Weights of a small GPT-style language model, trained from scratch on English Wikipedia.
Size: width 128, 2 heads of 64, MLP 512 tanh GELU, vocabulary 1325, 4.87M parameters.
Training: a variant of Muon for these matrices, 254M tokens, 15516 steps.
Each number is 128 + 32 x the weight over its row's rms, rounded and kept within 0 to 255. Layers, rows and columns count from 0. The size above them is the row's rms in percent of the matrix's.

# layer 18 MLP up, 512x128, rms 0.169, rows 50-102, columns 0-63
size [100  92 103 101 104 107 105  97  96  97  99  96 103  96  93 108 106  94 106 101 109 113 106 103  99  96  92  99  99  93  94  94  99  94  97  99 104  96  99 100  96 100  97  94 106 108 105  87  99 102 104 104 102]
[[169 145 197 134 149  86 110 129 122  99 119 119 159 117  91 220 133  76  83 126 107  92  67 118 161 160 174 126  63 149 154 166 121 140 159 110 127 145 108 100  95  83  93 150 130 138 118 161 143 127  96 175 149 182 102  91 115 140 120 127 115 177 163 106]
 [129 104 207 141 105 131 126  63 100 125  34 107 101 128 145  62 128 175 155 156 120 150 167  44  94 132 109 132  90 101 182 154 137 136  81 136 103 154 151 168 127 101 105 134 137  95 149 142  94 175 153 192 213 121 145 103 180 164  75  91  85 175  83 132]
 [114 119 119 128 113 135  67  67 102 154 115  42 148  99 111  83 173 124 152 118 113  76 153  93 183 148 112 173 134  78 158 132 108  91  90  90  81 115 112 140 126 109 160 156 156 115 135 103 190 124 123 188 168 140 156 107 127 148 130 120 146 161 158 159]
 [145 143 104 138 123 140 132 157 150 142 141 126 130  87 130 156 171 228  91 103 135 134 158 147 129 144  90 127 173 134 153 105  79 139 135 124 145 186 181  76 112 100 158 110 139 163 127 148 128 110 127 118  73 138 202 122 109 115  98 149 148 143 114 128]
 [211 186 127 141 136  98 132 120 118 100 124 149 121 115  74 151  95 124 122 135 116 111  88 139 108 143 134  82 103 182 190 148 100 159 155  95 123 169 129 105 168 143 101 128  80 139 109 115 146 148  67 175 157 108 145  99 190  90 140 161 104  84 216  98]
 [185  85 153 118 129  80 124  92 125 167 113 136 167  41 117  68 116 119 115 199 141 155 147 163 110 107  96 117 221 109 135 109 179 117 143  89 182 125 118 177 136 189  70 147 148 133 126 118 167 166 142 162 115 112 156 136 109  70 103 144 157 172 139  80]
 [104 119 158  85 146  73 146 133 104 113  83 103 120 118 100 162 120 105 147  73 151 128 183 155 170 162 123 148 114  81  99 137 122 169 115 112 166 133 156 165 138 117  63 128 127 177 132  90 110 151 137 156 137  92 114  77 138 167 177 115 142 120  62  98]
 [112 137  26 153 146 132 108 212 133 168 128 155 159 146  93  34 138 105 107  97 135 204 147 108 128 123 127 111 114 149 109 115  79  44 112 118 113 166  86 199 113 123 139 105  96 118 152 143 109 134 141 104 126 111 108 129  90 163 189 119 134 106 153  77]
 [161 160  95 125 126 115 139 104 142  90 102 152 111 136 140  81 136 151 187 110  91  99 112 100 151  99 116 141 168 183 147 162 132  92 135 155 128 138 169 105 156 122  82  73 125 110 119 107 179 131 168 155 122 179 105  52 116  99  92 120 118  45 154 142]
 [102  94  99 119 171 110 165 119 120 156 130  94  82  77 110 134 167 144 175 141  91  66 131 132 100 102 194 143 101  39  94 146 146 150 106 125 138 133 177 168 158 157 136 117 130 134 142 144  72 123 142 196 156  99 153 101  81 194 152 101 157  65 130 122]
 [140 147 120  74 142 119 112 162 180 198 150 163 146 153 164 106 109 137 124 129 116 129 100 121  80 113 130 136 135 131  97 129 170  91 151 132 226 186 143 126 160 111 143 147 174 169 169 140 135 115 121 141  81 151 143 164 110 105 128 184 107  73 169 198]
 [149 146  89 130 170  45 129 168  96 177  86 113  98  91 139 161 130 143 112 138  53  99 165 107 132 136 110 186  94 159 173 141 145 161 127  81  83 141 131 147 116 125 134 117 201 162 111 132 113 146 179 152 188 159 100 111 132 133 156 137 118 135  50 164]
 [112  99 148 118 126  91 141 164  39  96 162 176 141 173 109 106 144 138 112 152 108 183 137 146 101  90 172 167 208  96 103 197 127 116  93 109 162 181 120 148 115  68 130  64 142  84 153 101  82 156 165 158  94 131 181 141  50 132 116 145 102 110  82 106]
 [ 10 168 123 100 131  93 179 117 104 131 126 120 131 149  88  81 157 101  94 155  91 143  92 129 178  47  84 131 106 150 153 140 121 168 134 146 143 134  94 151 162 140 147 136 124 147 105 209 187  74  96 142 155 105 151 149 151 124 153  93 129  83  88  94]
 [110 147 145  90 120 114 107 120 141 128 174  36 154 107 136 188 141 104 205 125 175 136 184  76 129 145  74 112 120 116 121 130 128 139 140 161 189 195 207 113 148  73 175  85 124 158 155  95 182 103 162 129  89 134  95 143 114 149 160 161  88 153 128 146]
 [ 99 152 121  89 119  92 137 128 126 101 125 136 109 136 108  88 155 133  58 119 132 135 106 137 112 118 184 137 150  99 125 103 155  86  63  90 137  21 162 148 149 100 127 145  90 118  69 123 133 144 163 151 139 117 116 126 109  80  54 166 188  89 170 132]
 [164 116  74 125 198 137 110 131  25 176 140 136  91 130 120 118  91 107  64 146 150 233 107  96 144 147 126 111 130 159 120 125 134 121 116 136 142 167 154 139 172 188 137 100  88 122 109 151 180 194  57 152 173 141 136 145 142 165 164 136  68 133 160 185]
 [113 145 175 179  82  95 112 103 140 136 138  97 131 149  89 155 165 104 147 100 144 134 157 145 128 166 148 122  65  94 156 126 129 151 167  89  85 148 158  77 135  96 184  89 143  75 113 124 150 113  90 129 143  94 135  64 159 190  90 102 133 108  88 146]
 [ 79 131 152 105 113  86 108 102 103  70 151 163 120 120 163 118 110  73 127 101 195 101  81 131 134 133 158 100 165 137 124  78  74  90 154 122 184  98 162 143 151 131 159  96 147 132 116  97 120  99 141 133 108 157 140 101 119 115  38 114 139 118 156 142]
 [188 135  96 119 211 170 198  71 171 139 151 147 114 195 127 120 166 117 112 142 112 105 159  78 115 103 149 186  92 196 133 166 100 136 126 174 143 143 115  96 143 146  40  93 131 155 179 157  97  72 116 132 132 151 171 109  96 152 147 160 135 154 138 112]
 [ 76 146  99 131 161 103 145 120 157  89 106 156  83 106 149 126 136 177 153 145 142 124  88 169 148 121 154 118 128 127 179 136 145 167 129 139 158  82 132 140 128 111 136 127 140 105 119 120 137  95  80 113 140  88 144  87 164  96 128  95  87 194  54 126]
 [160 128 147  97 106 107  95 163 153  76  93 131 182 122 107 120 168  87  99 102 159 136 121 150 107 136 130 168  61  86  48 180 166 159 105 203  80 134  69 206 141 136 113 161 122 145 113 133 121 130 133  67  71 141 118 197 158 163  59 133  80  79 136 190]
 [ 53 166 121  85  95 111 126 129  86 124 109 123 156 140 111 141 135 124 117 149  71 137 127 125 118  30  55 148  98 122 129 147 123 163 141 168  85 100 165 125  90  65 122 124  87 112 128 153  99 143 101 145 118 119 101 151 137 128 112 158 117 118 177 104]
 [109 142 112 117  46  83 192 128  89 113 147  96 124 155 170 140 163 113 149 170  86  90 121 160 110 119 125 142 133 161  79 137 125 150 188 129 154 103 146 121 156 127 170 157 187  63 163 138 137  47 186 196  69 133 162 110 100 114 109  98 148 152 138 148]
 [157 161  74 103 136 126 190 113 131 146 120 146 170  84  91 101 180 137 138  56 147 172 164  92  80 185 153 130 128  74  96 180 191 105 136 136 106 117 124 112 130 134  95 121  92 152 117 131 143  55  77 105 101 143 147 180 123 141 121 159 119 106 148 100]
 [ 99 127  68 119 156 126 153 137 106 113 132 164  73 143  88 100 147 109 115  97  74 130 226  83 138 185 102 176 116 120 122  80 133 122 133 115 132 120  63 204 127 126 111 142  82 111 145  86 132 160 180 111 115 122 110 165 130 142 100 153 173 133 165 126]
 [163 128  88 111 110 147  69 109  96  95 120 120 160 112 171  83 154 149 151 124 106 195 158 129  68 117 108  64 113 184  91 114 121 138 172 150 163 127 117 139 140  99  62 102 156 140 110 103  55 127  77 109 214  88 222 146 100 160 108 123 118 133 164  77]
 [124 152 117 164 159 140 128 101 107 102 111  90  95 121  64 106 154  48 148 127 168 128 105 160 207  90 102 143 124 115 118 126 124 194  92 134 151  81 123 131 149 169 114 121 146 153 121 173 185 118 107  82 114 134 116 105 174 160 194 152  98 139 146 205]
 [ 91 107 134 182  66 145 156 153 115 128 141 147 115 138 143  93  92 106 113 179 179 108 136 106 133 112  99 117 124 110 172 140 135  56 114  90 149 101 133  74  64 191 168  97 119  86 208 154 113 125  92 131 122 140 151 117  71 127  92 121 144 150 119 102]
 [ 82 171  93 130 110 146 129 127  74 120  75  71 104 116 149 120 126 135 136  95  59 137 108 133 127 110 165 115 156  97  94 117 123 170 166 119 136  72 124 157 157 122  95 115 110  92 111 150 146 154 102  99  97 166 127 174 173 109  88 153  53 147 111 148]
 [120 184 132 117 140  94 127 108 136  55  51 211 143 155 113  89 133 168 142 130 166 149 127 131 172 104  87 169 113 112 123 122 166 132 111 177 109  81 132 165 109  78 140 103 153 158 103 118 141 115 131 133 144 132 138  93 128 164 124 129 129 136 128 151]
 [107  98 108 109 201 132  85 189  76 108 133 134  96 113 168 158 143  71 154 124 149 111 110 149 147  58  83 140 127 153 151 181 149 118 122 155 146 124 165 148  80 151 156  90 140 100 127 142  96 177 120  57 144 143 132  85 122 134 116 164 159 114  84 142]
 [124  53 130 130 141 126 114 137  53 102 126 167 184 124 159 158 152 144  89 132 121 167  86  91 127 156 163 126  84 166  93 151 119 103 126 173 121  88 100 171 124 139 120 104  78 123 141 144  98 119 168 175 150  63 102 137 106 138 131 177 148 153 164 135]
 [169 114 139 127 117 154  92 153 173 100 117 199 107 161  90 111  85 177 134 121 125 130 134  72 204 140 102 148 185 127 122 117 121 198 166 106 135 127  78 184 122 154 108  89 156 137  92 148 119 119 150 138 176  84 131 108 157 131 101 170 167 163  73 175]
 [202 131 170  71 123 117 110  72 144 149 147 180 194  70  90 182 129  97  99  62 112 132 139 118 130 146  97  73 138 104 146 155 121 163 163 142 217 131 128 101 112 153 182 185 126 102 123 122 147 133 199 107 134 175 127  98 133 140 120 115 146 105 130 157]
 [139  68 132 155 112 135 118 132  75 113  84 102 139 134  84 116 126 172 103 186  57  90 157 109 117  87 109 152 106 118 155 121 160 116 102 125 131 124 142 139 161 142  86  78 153  79 125  81  91 133 152 120 129  89 156  86 114  34 146 140 130 165 158 110]
 [116  92 155 101 127 149 168 105  87 166 157 124 153 139  86 126 183 122 139 144 117 104 164 135 123 191 130 163 137  72 115 118 100 147  29 149 203 120 133 125 102 181  96 112 135  77 147  73 117 211 140 119  95 138  93 111  93 169 125 132  86 153 199 194]
 [116 197 147 102 110 140  51  89 108 150 131 133 161  67  73 132 118 121 119 158 120 117 180  97  87 106 135 162 121 118 158 200 146 103 151 188  95 155 189 115  70 120 174 133 132 137 155 114 135 106 175 109 112 153  86 150 116 128  70 156 113 183 134 194]
 [ 87 129 108 111  90  98 126 131 140 187 111 122 225 124 111  72 143 120 183 130  85 129 164 119 133 120 130 107 156 101 151  79 130 100 101 135 136 151 150 124 103 172 121  88 127  97 203 148  96 157 110 150  91 144 144  61 108 173 159  84 139 142 130 155]
 [112 146 137 127  72 142 110 115 172 112 115 188 202 161 177 109 179 139 148 126 136 131 146 163 112 137 101 129 126 147 102  44  96 125  96 115 121 127 121 118 139 126 122 121 147 123  99 151 101 160 112 117 157  87 168 170 149  98 136 182 109  84  63 105]
 [109 128 173 162 163 132 215 139 131 134  93 167  97 106 119 136 110 114 123 178 114 110 111 150 154 158 194 163 159  69 158 142 119 135 151 118 105  84 117 177 101 177 166 106  85 135  61 125 147  72  83 108 164 128 102 101 152 142 151 148 133  89  94 149]
 [ 94 153  72 114 113 134 177 145 147  71  95 194 137 199 120 157 118 141 134 156 120 100 145 138 131 154 126  73  68  80 101  70 111 170 109 101 189 156 139 152 135 115 157 131 156  99 114  92 146  57 101 150  94 140 148 133 160 132 105 150 163 123 189  92]
 [196  71  85 138 157 111 112 169 123  70  72 145 133 165 128  65 117 167 141  81 178 143 177  99  58 151  96 114 145 150 190 139  99 109 111 144  86 170 130 190  99  99 170 128 169 115 119 137 162 101 164 130 111 102 130 133 145 127 119 149  81 135 201 153]
 [133 111 140 137 142 136 146  46 160 145 128 161 141 146 101 135 155 124  27 135 161 129  51 128 104 171 130 153 171 100 153 182 185 148 122 177 157 149 106 158  85  95 115 107 164 112  91 206  80 145  76 162  99 137 146 115 141 133 115 132  99 130  83 135]
 [150 166 110 154 198 157  85 173 121 140 102 103 140 127 114 176 119 113 163 135 108 128 126  94 102  72  48 136 137 140  98 114  91 152  91 123 134 143 149 154 144  21  99 148 124 148 124 112 167 133 147 145 160 195 124 152 117 108 159 148 126 155 139 155]
 [106 155  60 127  73 123 228 136 101  74 108 101  76 170  59 117  33 138 157  88 142 145 113 168 177  81 143 118 118 122 168 103 141 135 142 103 161 126 150 166 129 171 154 119 101 156 111 135 169 167 142 149 112 149 136 116 126 119  57 118 121  68  95  78]
 [123 110 126 126 112  81 180 152  99  67  86 128 109 129 108 115  99 162  95 153 142 102 122 194 204 114 121 102 107  88 121  96 137 146 129 134 133 125 130 114 153 126  95 139  83 176 138 160 160 161  96 172  98 151  94 117 135 144  86 105 108 140  97  82]
 [139 137  93  78 132 157  82 144 119 169 122 178 100  38 151 138 136 100  96 118 156  89 160 119 103 153 112 119  80 106 164 167 125  94 137  95 145 108 146 114  73 187 106 145 103 168  70 177 130 148 107 102 102 135  90 117  66  69  80 180 181 142 137 125]
 [173  98  84 122 151 100 121 131 130 120  91 113 136 104 166 182  85 103 153  74 121  95  90 134 132  90 141 104 113 117 151 113 158 124 148 158 177 130 179 158 118 106 126  92 145 155  99 113 105 131 146  63 155 135 133 152 162 172  64 180 134 115 192 233]
 [129  86 133 129 150 107  80 143 222  93 118  91 170 145 177 113 131  84 121 103 168 118 145 199  71 123 119 113 118 114 131 150 143 191 131 180 145  74 127 167 118 139 102  97 101 145 114 121 112 137 122  97  51 128  75 142 135  80  95 220 113 190  93 164]
 [133 197  72  61 122 113  78 168 117 141 129 121 153  48 130  69 174  69 127 158 172 169 194 121 172 107  90 151 123 128 122 171 137 110  89 129 115 116 151  95 168 136 156 101 149  99 122 153 136  83 132 124 112 146 131 121 130 119  54 117 169 135 154 132]
 [139  73 112 172 159 172 160 142 119 126 138 115 132  87 129 113 128 139 113 133 172 115  78 149 106 101  57 117 114 146  97 132 144 145 110 146  96 113 155 166 129 150 136  89 152 131 146 166 144 104  72 105 166 144 120 208 155  84 114 163 107 130  85 106]
 [116 154 100 120 116 149 141 147 171 120 111 162  98  99 103  77 139 148  71  89 123 118 136 121 151 147 152 165 186 114 125 172 108 125 168 139 198  66 116 128  21 138 146  79  82 103 122 116 126 154 101 104 169 169  70  98 168 133 105 137 109  96 115 143]]
# layer 18 MLP down (transposed), 512x128, rms 0.0463, rows 50-101, columns 0-63
size [ 95  89 101  99 103  99 100  92 102 102 101  96 107  89  94 108 107  96 110  93 100 110 107 108  98 107  94  98 106  98 102 102  93  95  92  88  98  97  87 105  93 103  99  99 100 102 109  86  96 104 111 100]
[[113  49  73 118 150 126 111 168 156 114  80 114 129 122 121 110 221  89 102 107 132 116 133 149 117 126 103 146 114  75  88  86 133  63 143 129 114 115 121 135 156 154 141 130 105 129 129 174 156  67 113 118 127 127  81 112 139  85  79 118 155 164 182 208]
 [ 86 139  48 135 162 130 141 177 177 152 188 130 104  83 130  96 137 102  72 123 121 130 141 181 165 129 146 142 197 149 110  87 131 129 151  68  96 203 194  79 119  91 167 102 154 126 153 131 148 159 148 131  64  93 141 124  68 103 154 176 145 133 147  81]
 [169 120 156 129 121 147  98  70 144  39 195 179 189 104  97 125  96 130 150 106 136  87 101 101 103 133 154 114 150 128 156 193 114 132 156 200 126 175 144 116  88 142  99 158 150 166 138 150 135 142 173 144 151  97 125 102 175 143 124  61  95 137  57 156]
 [147 134 115 141 158 147 143 149 107 124 135 127 108  94 152 102 135 135 124 127  72 128 126 155 106  93  96  92 153 111 171 117  93  78 180 133 163 118  98 149 159 114 146 111 194 178 118  90 118 110  97 115 146 151 109 117 131  69 151 107 146 171 155  87]
 [129 111 159 115 114 125 162 191 194 121 119 113  81 172 136 149 183 104 124 124 122 106 108  92 117  82  99 141  35 105  77 143 150 185  75 111 179 108 100 103 152  94 126  91 106  71 137 127 122 156 173 109 146 145 138 135 113 162 128 120 175 103 169 112]
 [134 127 183 145 132 149 131 110  95 130 178 148 121  98 144  73 121 136 113 153 176 124 134 139 166  73 122 154 103 141 130 156 164 111 148 163 136 163  97 136 119 163  91 115 126 143  95 129 121 143 142 127 142 160 116 141 121  64 151 147 130 198  92  86]
 [105  95 167 122 160 140 150 176 120  69 213 140  77 141 129 119 130 119 161 119  76 144  52 114 100 106 160  95  94 143 170 151 136 158  95  74 169 182 119  66 152 163 193 180 112 126 118 112 112  94  77 167 132 134 192 177 125 106 115  95 146 139 183 115]
 [133 119  81 129 178 101 155  97 109  94 130 121 176 141 163  95 168 136 135 117 113 155 124 159 139 131 109 110  76 140 107  93 127 159 138 159  66 122 154 134 144 154 103 146 135 180 167 192 121 155 120 138  96 116 172 108 139  85  87  98 115  67 134 124]
 [117  85  92 148 107 185 128 113 119 127  94 106 123 123 181 148 147 109 124 155 165 208  79  77 148 139 168  81 123  62 112 105 119 113 139 134 130 113 113 140 106 117 205 139 102  95 135 112  83 161 115 170 114 154 103 152  98 201 178 102  55 146 171 139]
 [144 147 148 150 119 159 111 146 129 120 151 173 191 139 150 163 134 143 116 113 119 183 119 119 132 185  70 172 173 185 113  86 117 110 136  73 114 118 106 109 167  90 137 114 147 150  73 164 151  93  92 111 108 164 152 161 103 128 105 205 115  93  63 167]
 [ 94 153 150 158 167 128 162  95 123  59 160 118  89  98 121 114 171  62 139 120 108  79 112 147 124 101 155 103 129 163 166 137 132 145 156 126 103 101 182 145 128 193 142 157 125 105 115  96 109 152 233 118 185 112 113 110 159 160 129 152 131 174 131 122]
 [125 170 102 106 146 148 104 171 122 141 162 125 122 181 151 112 111 199 162 102 163 119 117 146 150 114 135 143 176 142 154 113  75 155  98 136 129 188  74 116  81 104 141 121 119  75 132  99 127  84  51 122 125 109 129 133 200 117 117  82 159 102 152 117]
 [119 110 109  95  95 133  98 130 106 129 117  93  95 115  85 165 137 160 128 175 119 134 102 112 151  63  92 177 154 128 135 131 127  76  48 172 158 127 153 158 169 109 104 100  79 118 153 160 146  57 178 126 125 173 126  80 135 106 185  83 128 107 132 157]
 [146 170 154 146 106  92 101 102 129 159 114 129 133 146 160 117 109 141  94  39  75 144 141 139  73 111 213 100 189 119 148 118 126 151 123 126 100 160 149 106 107  80 161  99 109 132 129 114 156 140 109 174 133 165 123 117 158 121 146 149 144 155 106  85]
 [154 117 122 147 152 111 123 144 132 137 114 191 112 152  99 158 115 135 105 148 167  96  73 165 107 154 168  52 129 122 168 157 121 152 128 142  96  82 107 124 162 134 122 124 159 122 102 140 135 126 107 103 199 135 180  99 141  95 117  94 153 128 168 110]
 [165 142 165  82 106 149 191  36  94 118 101 163 121 135 120  96 142 151 136 119  74 146  77 140 125 193 106 140 102  86 142 160  96 172 162 133 144 173 169 167 165 123 135 134 145 126  77 183 118 165 131 145 101 170  88 116 133 171 144 101  97 165 138  78]
 [132 193 139 146 104 111 115 134 127 144 146 152 132  39 192 124  98 150 194 145 118 168 178 173  98 150 146 170  65 138 130 154 113 143 145 148 126 153 112 144  85 161 129 130 102 122 109 118 118  76 126 118  90 118 119 102  60  94 162 145 162 116 105 164]
 [140 132 112 131 114 132 116 136 101  98  83 184 114  64 157  94  97 141 131 149 161 117  83 124 144  82 129 197 206 132 133 153 172  79 120 163 165 150 127 156 133 167  56 130 129 156 119 145 125 185  86 117 128 168 107 185 114 118 155  78 127 162  94  90]
 [ 81 148 134 156 119 132 119 103 170 107  77 176 150 103 178 157 105 187  86 133 170 159 113  81 113 204  90 125 140 113 173  95 111 148 125 111 105 117 170 137 113  94 144 134 135 141  61 129 181 128  73 106 153  91 145 155 127  92  97 130 180 187 146 159]
 [109 107 132 127  94  73 123  96 125  87 102 139 118 117 126 130 114 119 162 126 135 124  94 132 108  66 171 123  96 147 130  81 183 180  88 141  97 145 133 184  71 115 210 154 178  90 173 126 113 167 168 134 130 148 138 111 118 111 130 114 191 114 146 165]
 [141 124  54 159 144 154 134 122 137 173  91 147  98 150 142 142 135  94 111  65 131 140 176  96 120 153 158 142  72  93 180 127 120 156 149 164 147 106 127 153  94 139  89 203  96 115 107 173  93 114 140 162 147 139 119 197 152 133  92  95 128 168 140 129]
 [142 120 182 129  91 120  99 112  94 164 184 177 163  99 182 127  88 181 117 148 111 223  58 134 142 118 183 130 145  97 142 163  90 137 170 129 138 165 125 135 154 133 122 123 159 120 147  55 158 204 131 161 124 140  72 104 130  84 120  90 107 109 127 123]
 [121 152 109 122 131 172 117 164 179 151 157 155 143 208 130 112 152  96  95 107 166 137 112 159 146  99 100 132 129 115 135 103 156 134 122  87 134 156 112 139 171 147 113 147 156 143 102 127 158 168 141 145 110 124  62 114 133 146  72 101 157 119 100 160]
 [142 182  88 107 164  76 100 139 113 167 190  78 113 149  80 156 117  97 115  99 134 141 141 129 111 154 153 100 149  43 128 102 143 138 122 159 138 126 131 116  86 158  81 139 125 132 112 175  64 148  85  86 173  63 126 143 153 160 162 159 102  82 102 134]
 [171 160 144 143 106 188 158 122 114 126  99 167 103 132 169 149 133 173 108 109  61 158  88 145 123  68  99  82 109 125 107 105 143 129 147 147  97  66  75 121 168 142 186 149 156 120  89 110  89 125 125 155 150 111  82  63  83 164 105 110 136 106 167 131]
 [111 162 116 103 122  68 107 101 152 112  92 184 150 132  99 149 113 143 161  77 100 153 127 157 112 165 107 127  60 189 162 169 187 117 177 147 120 132  69 183  73  95 105 108 189 128  94 129 164 130 122  85 162  93 120 165 165 147  74 193  97 127 119 122]
 [ 98 172 158 105 100  98 105 124 119  78  88 126  71 119 105 126 144 146 140 177 164 147 111 135  95 180 142 121  89 101  89 161 132 138 109 153 120 136 116 131 163 167 173 134 138 112 147 133 150 189 163 142  84 185 143 194 121 121 228 143 113  88 151 178]
 [117 151  92 161 101 143 108 178 157 105 124 113 159 156 139 161 135 154  82  74 114 156 158  45  81 137 171 198 138 149  90 180 116 155 122 132 154 173 124 184 126 114 127 115 137 147 103 117  76  75 104 193 143 147  64 102 124 145 197 130 120 171 125 106]
 [115  57 138 133  56 115 140 150 147 120 150 127  63 150 126 116 179 111 121 136 132 108 117 155  69 127 186 138  92  89 100 144 171 156 132 174 113 160 102  73 141  69 164 126 138 158 139 183 200  71 114 155 110 198  80 142 151 154  58 160 173 132 113  95]
 [ 86  95 160 168  99 104 101 133 142 115 167 155 183 139 127 179 171 130  69 112 157 181  71 138 153 137 101  82 108 178  68 159 143 135  93 147  92 157 130 106 129 137 101 105  94 137 108 130 168  91 152  99 121 153 113 105 103  84 147 163 200 102 101  91]
 [156 123  97 120 142 131  66 140  85 138  93 169 196 145 131 120  96  97 140 151 100 136 184 152  88 104  80 185 173 192 122 104 124  87 121 116  82 148 156  92  84 144 129 117 124 166 135 165 148 144  90  82 135 164 133 109 109 108  70 157 147  97 109 147]
 [130  83 112 118 188 148  91 200 116  79  93 118 142  70 140 172 126 120 168 126 132 163 123 111 119 160 106 143 140  97 131 193 141 121  45 135 143 117  72  90 146 152  86  97 129  71  76 120 128  50 135 108 149  78  97 152 119 119 131 108  99 109 119 130]
 [196 159 107 102 113 115  88 185 187 137 104  72 145 103 114 143  92 129 102  99 128 109  86 116 126 135 106  97 138 125 132  95 124 159  77 108 149 181 135 132 155 147 159 183 139 123 100 136  72 123 111  78 156 173 142 115 117  71 128  57  92  70  97 116]
 [ 96 144 155  83 112 111 186  94 117 124 122  81 132 103 134 153 153 146 158 125 141  70 144 132  83 142 153 154  88  76 152 198 124 103 147 140  98 166 120 124  81 134 143 128 154 148 151 138 117 118 104  97 147 142 183 143  42 125 140 113 141 114 113 104]
 [106 138 128 127 131 115  99 188 105 177  80 144 161 186  93 149 121 136 116 136 153 130 149 122 107 114 152 166 131 124 119 166 147  79 140  63 101 103 101 153  87 153 140 125 134 150  98 127  94 108 121 140 111 118  95 192 106 109 154 193 171 117 158 135]
 [107 110 123  97 106 122 165 163 177 103 130 113  88 141 114 105 130 112 149 114 134 151 131 186  94 133  81 110 100 158 104 121 152 158 124 168 154 139 130 172 147 152 190 183 104 114 125 125 144 117 167 157  65 114  95 143 136 122  70 129 152 122 160 105]
 [149 108  92 119 192 137  90 152 132 160 137 101 122 126 120  63  58  99 131  83 140 164 142 203  95  96 124  92 112 106 130 120 142 154  99 144 130 138 167  48 173 121 108 117  99 190 169  87 107  87 126  91 204 116  90 130 131 159 106 131 131 142 103 106]
 [104 118 112  98 138 114 136 205 124 149 117 104 112 177 163 100 138 116 134 114 105 141  50 139 141 159 121 172 160 122 104  55  57 159  90 120 156 127 115 137 183  99 137 129 116 144 122 166 132 113  92 135 141 140 160  98 100 110 177 157 136  87 138  97]
 [185  80  70 144 112 129 158  92 119 120 135 119  71 134 148 168 180  84 112 100 184 129 128 128  88 133 118 160  75 126 150 173 142  91 155 167 131 100  92 118 156  80 151 207 102  82  80 147 180 150 128 146 141 129  79 121 136 118 136 114  70 100 116 107]
 [119 173 163 134 184 143 116 113 183 140 155 133 193  93 113  67 149  92 154 128 125 168 132 125 135 181 128  72 130  45 137  62 109 114  72 132 175 142 151 147 124 110  80 150 126 129 171 171 104 116 106 106  88  85  87 154 143 143 106 100 120 135  97 151]
 [141 160  66 135 125 177 107 125  91 151 200 112 120 164 114 151 120 156 138  58 175 134  88 109  91  87 129 149 119 186 118 145  80  64 105 118 163 136 118  73 161 115 142 115 177 131 173 138 139 162 155 157 127  99 148 112 101 116 141 132 169  90 133 104]
 [105 112 173 121 101 162 114 119 115 104 148 114 146 129 151 111 107 165 175 162 199 208 115 121 122 130 110 124 128 153 112 114  91 128 183 100  58  97 125  70 153 125  91 135 143 147 126 157  88 115 182  96 134  68 175 154 105 100 135 122  94 130 113  83]
 [135 125 115  55 132 128 136 113 106 166 112 149 155 168 146  53 173 109 176 137 182 119 134  93 155 138 155 145 138 166 172  71 135 167 179  99 151 147 131 153 143 127 143 126  82  73 122  90 136  84  94 155 114 167 129 120 136 136 183 135 143 120 125 116]
 [154  70  92 187  97 168 107 171 144 153 106 132 157 202 202 136  74 115 149 115 107 107 119 176 150  78 136  97 155 112 110 132 135 170 161 119 192 106 110  82  66 168 112  99 107 132 160 140 124  92 155 111 170 113 156 102 120  98 132 102 143 104 130 155]
 [177 116 133 148 112 102 139 111 131 157  96  65  86 130 113  69 111 122 146 181  89  78  97 132 173 148 116 160  93 116 192  80 172 125 146  72 158 185 106 164 142 173 164 176 130  96 154 170 133 153 100 117  86  97 118 126  99 107  90 118  98 148 166 142]
 [183 185 106 154  90 151  82 105 128 101  79 179 137 114 107 145 114 147 128 143 181 143 123 116 103 131 169  77  77  81 107 152 140 138 156 107 105 127 166 128  72 139  96 129 133 142  99 125 149  70 157  97 195  82 138 127 176 134  94 183 108 141 146 141]
 [153 137 101 125 108  99 105 107 107  25 157 161  98 154 135 126 166 112 144  99 171 158 135 117 124  70 177 132 117 166 135 127 140 116  97 159 151 150  84 133 170  87 103 108  98 111 156 109  46  82  26 145 163  98 105  92 123  95 139 145 122 166 109 105]
 [173  96 119 147 158  66 136 123 140 126 138 117 119 170 123 120 123 158 175 118  55 185 125 127 115 107 136 104 175 122 139 119 133 167  71 183  95 169 140  87 174  90 140 123 146 103 113 135 109 116 149 152 135 159 128 158 178 127 113 145 126 144 110 142]
 [ 73 141 160  99 126 116  67 118 135 136 143  97 147 144 110 143 126 124 104 146  65 115 133 214 123 136 124  89 112 130  99 111 147 100  89 138  64  98  91 131 132 118 150 148 122 118 130 137 140 147 135 175 119  88 186 164 166 113 135 115 161  85 104 117]
 [103 128 162 135 100 118 135  91 117 141 122 169 101 111 147 178 128 145  85 113 155 132 149 126 119 114 124  60 145 188 130 112  52 115 190 194  41 105  76 117 101  66 173 151 181  87  98 102  74 145  85 141 146 108  77 122 154 111  99 136 161 124 163 212]
 [161 154  58 160 149 131 149 114 153 138  99  55 117 148 117  92 116 116 183 193 161 107 130 130 158  83 134 118 159 117 127 108  71 118  98 194 152 117 129 164 140 115 159 189 108  96 163 139 194 214 164 145 106 101 138 168 184 104 135 128 139 125  41 111]
 [127 100  69 124  82 137 117 177 144 167 132 108 134 141 149 162 111  94 126 136 176 114 140 155 114 113 142 177 105 207 160 142 112 121 170 102 100 144 144 127  88 154  97 152  84 161 138 151 125 140 179 163 113 130 127 113  93 108 116 150 102  75 124 129]]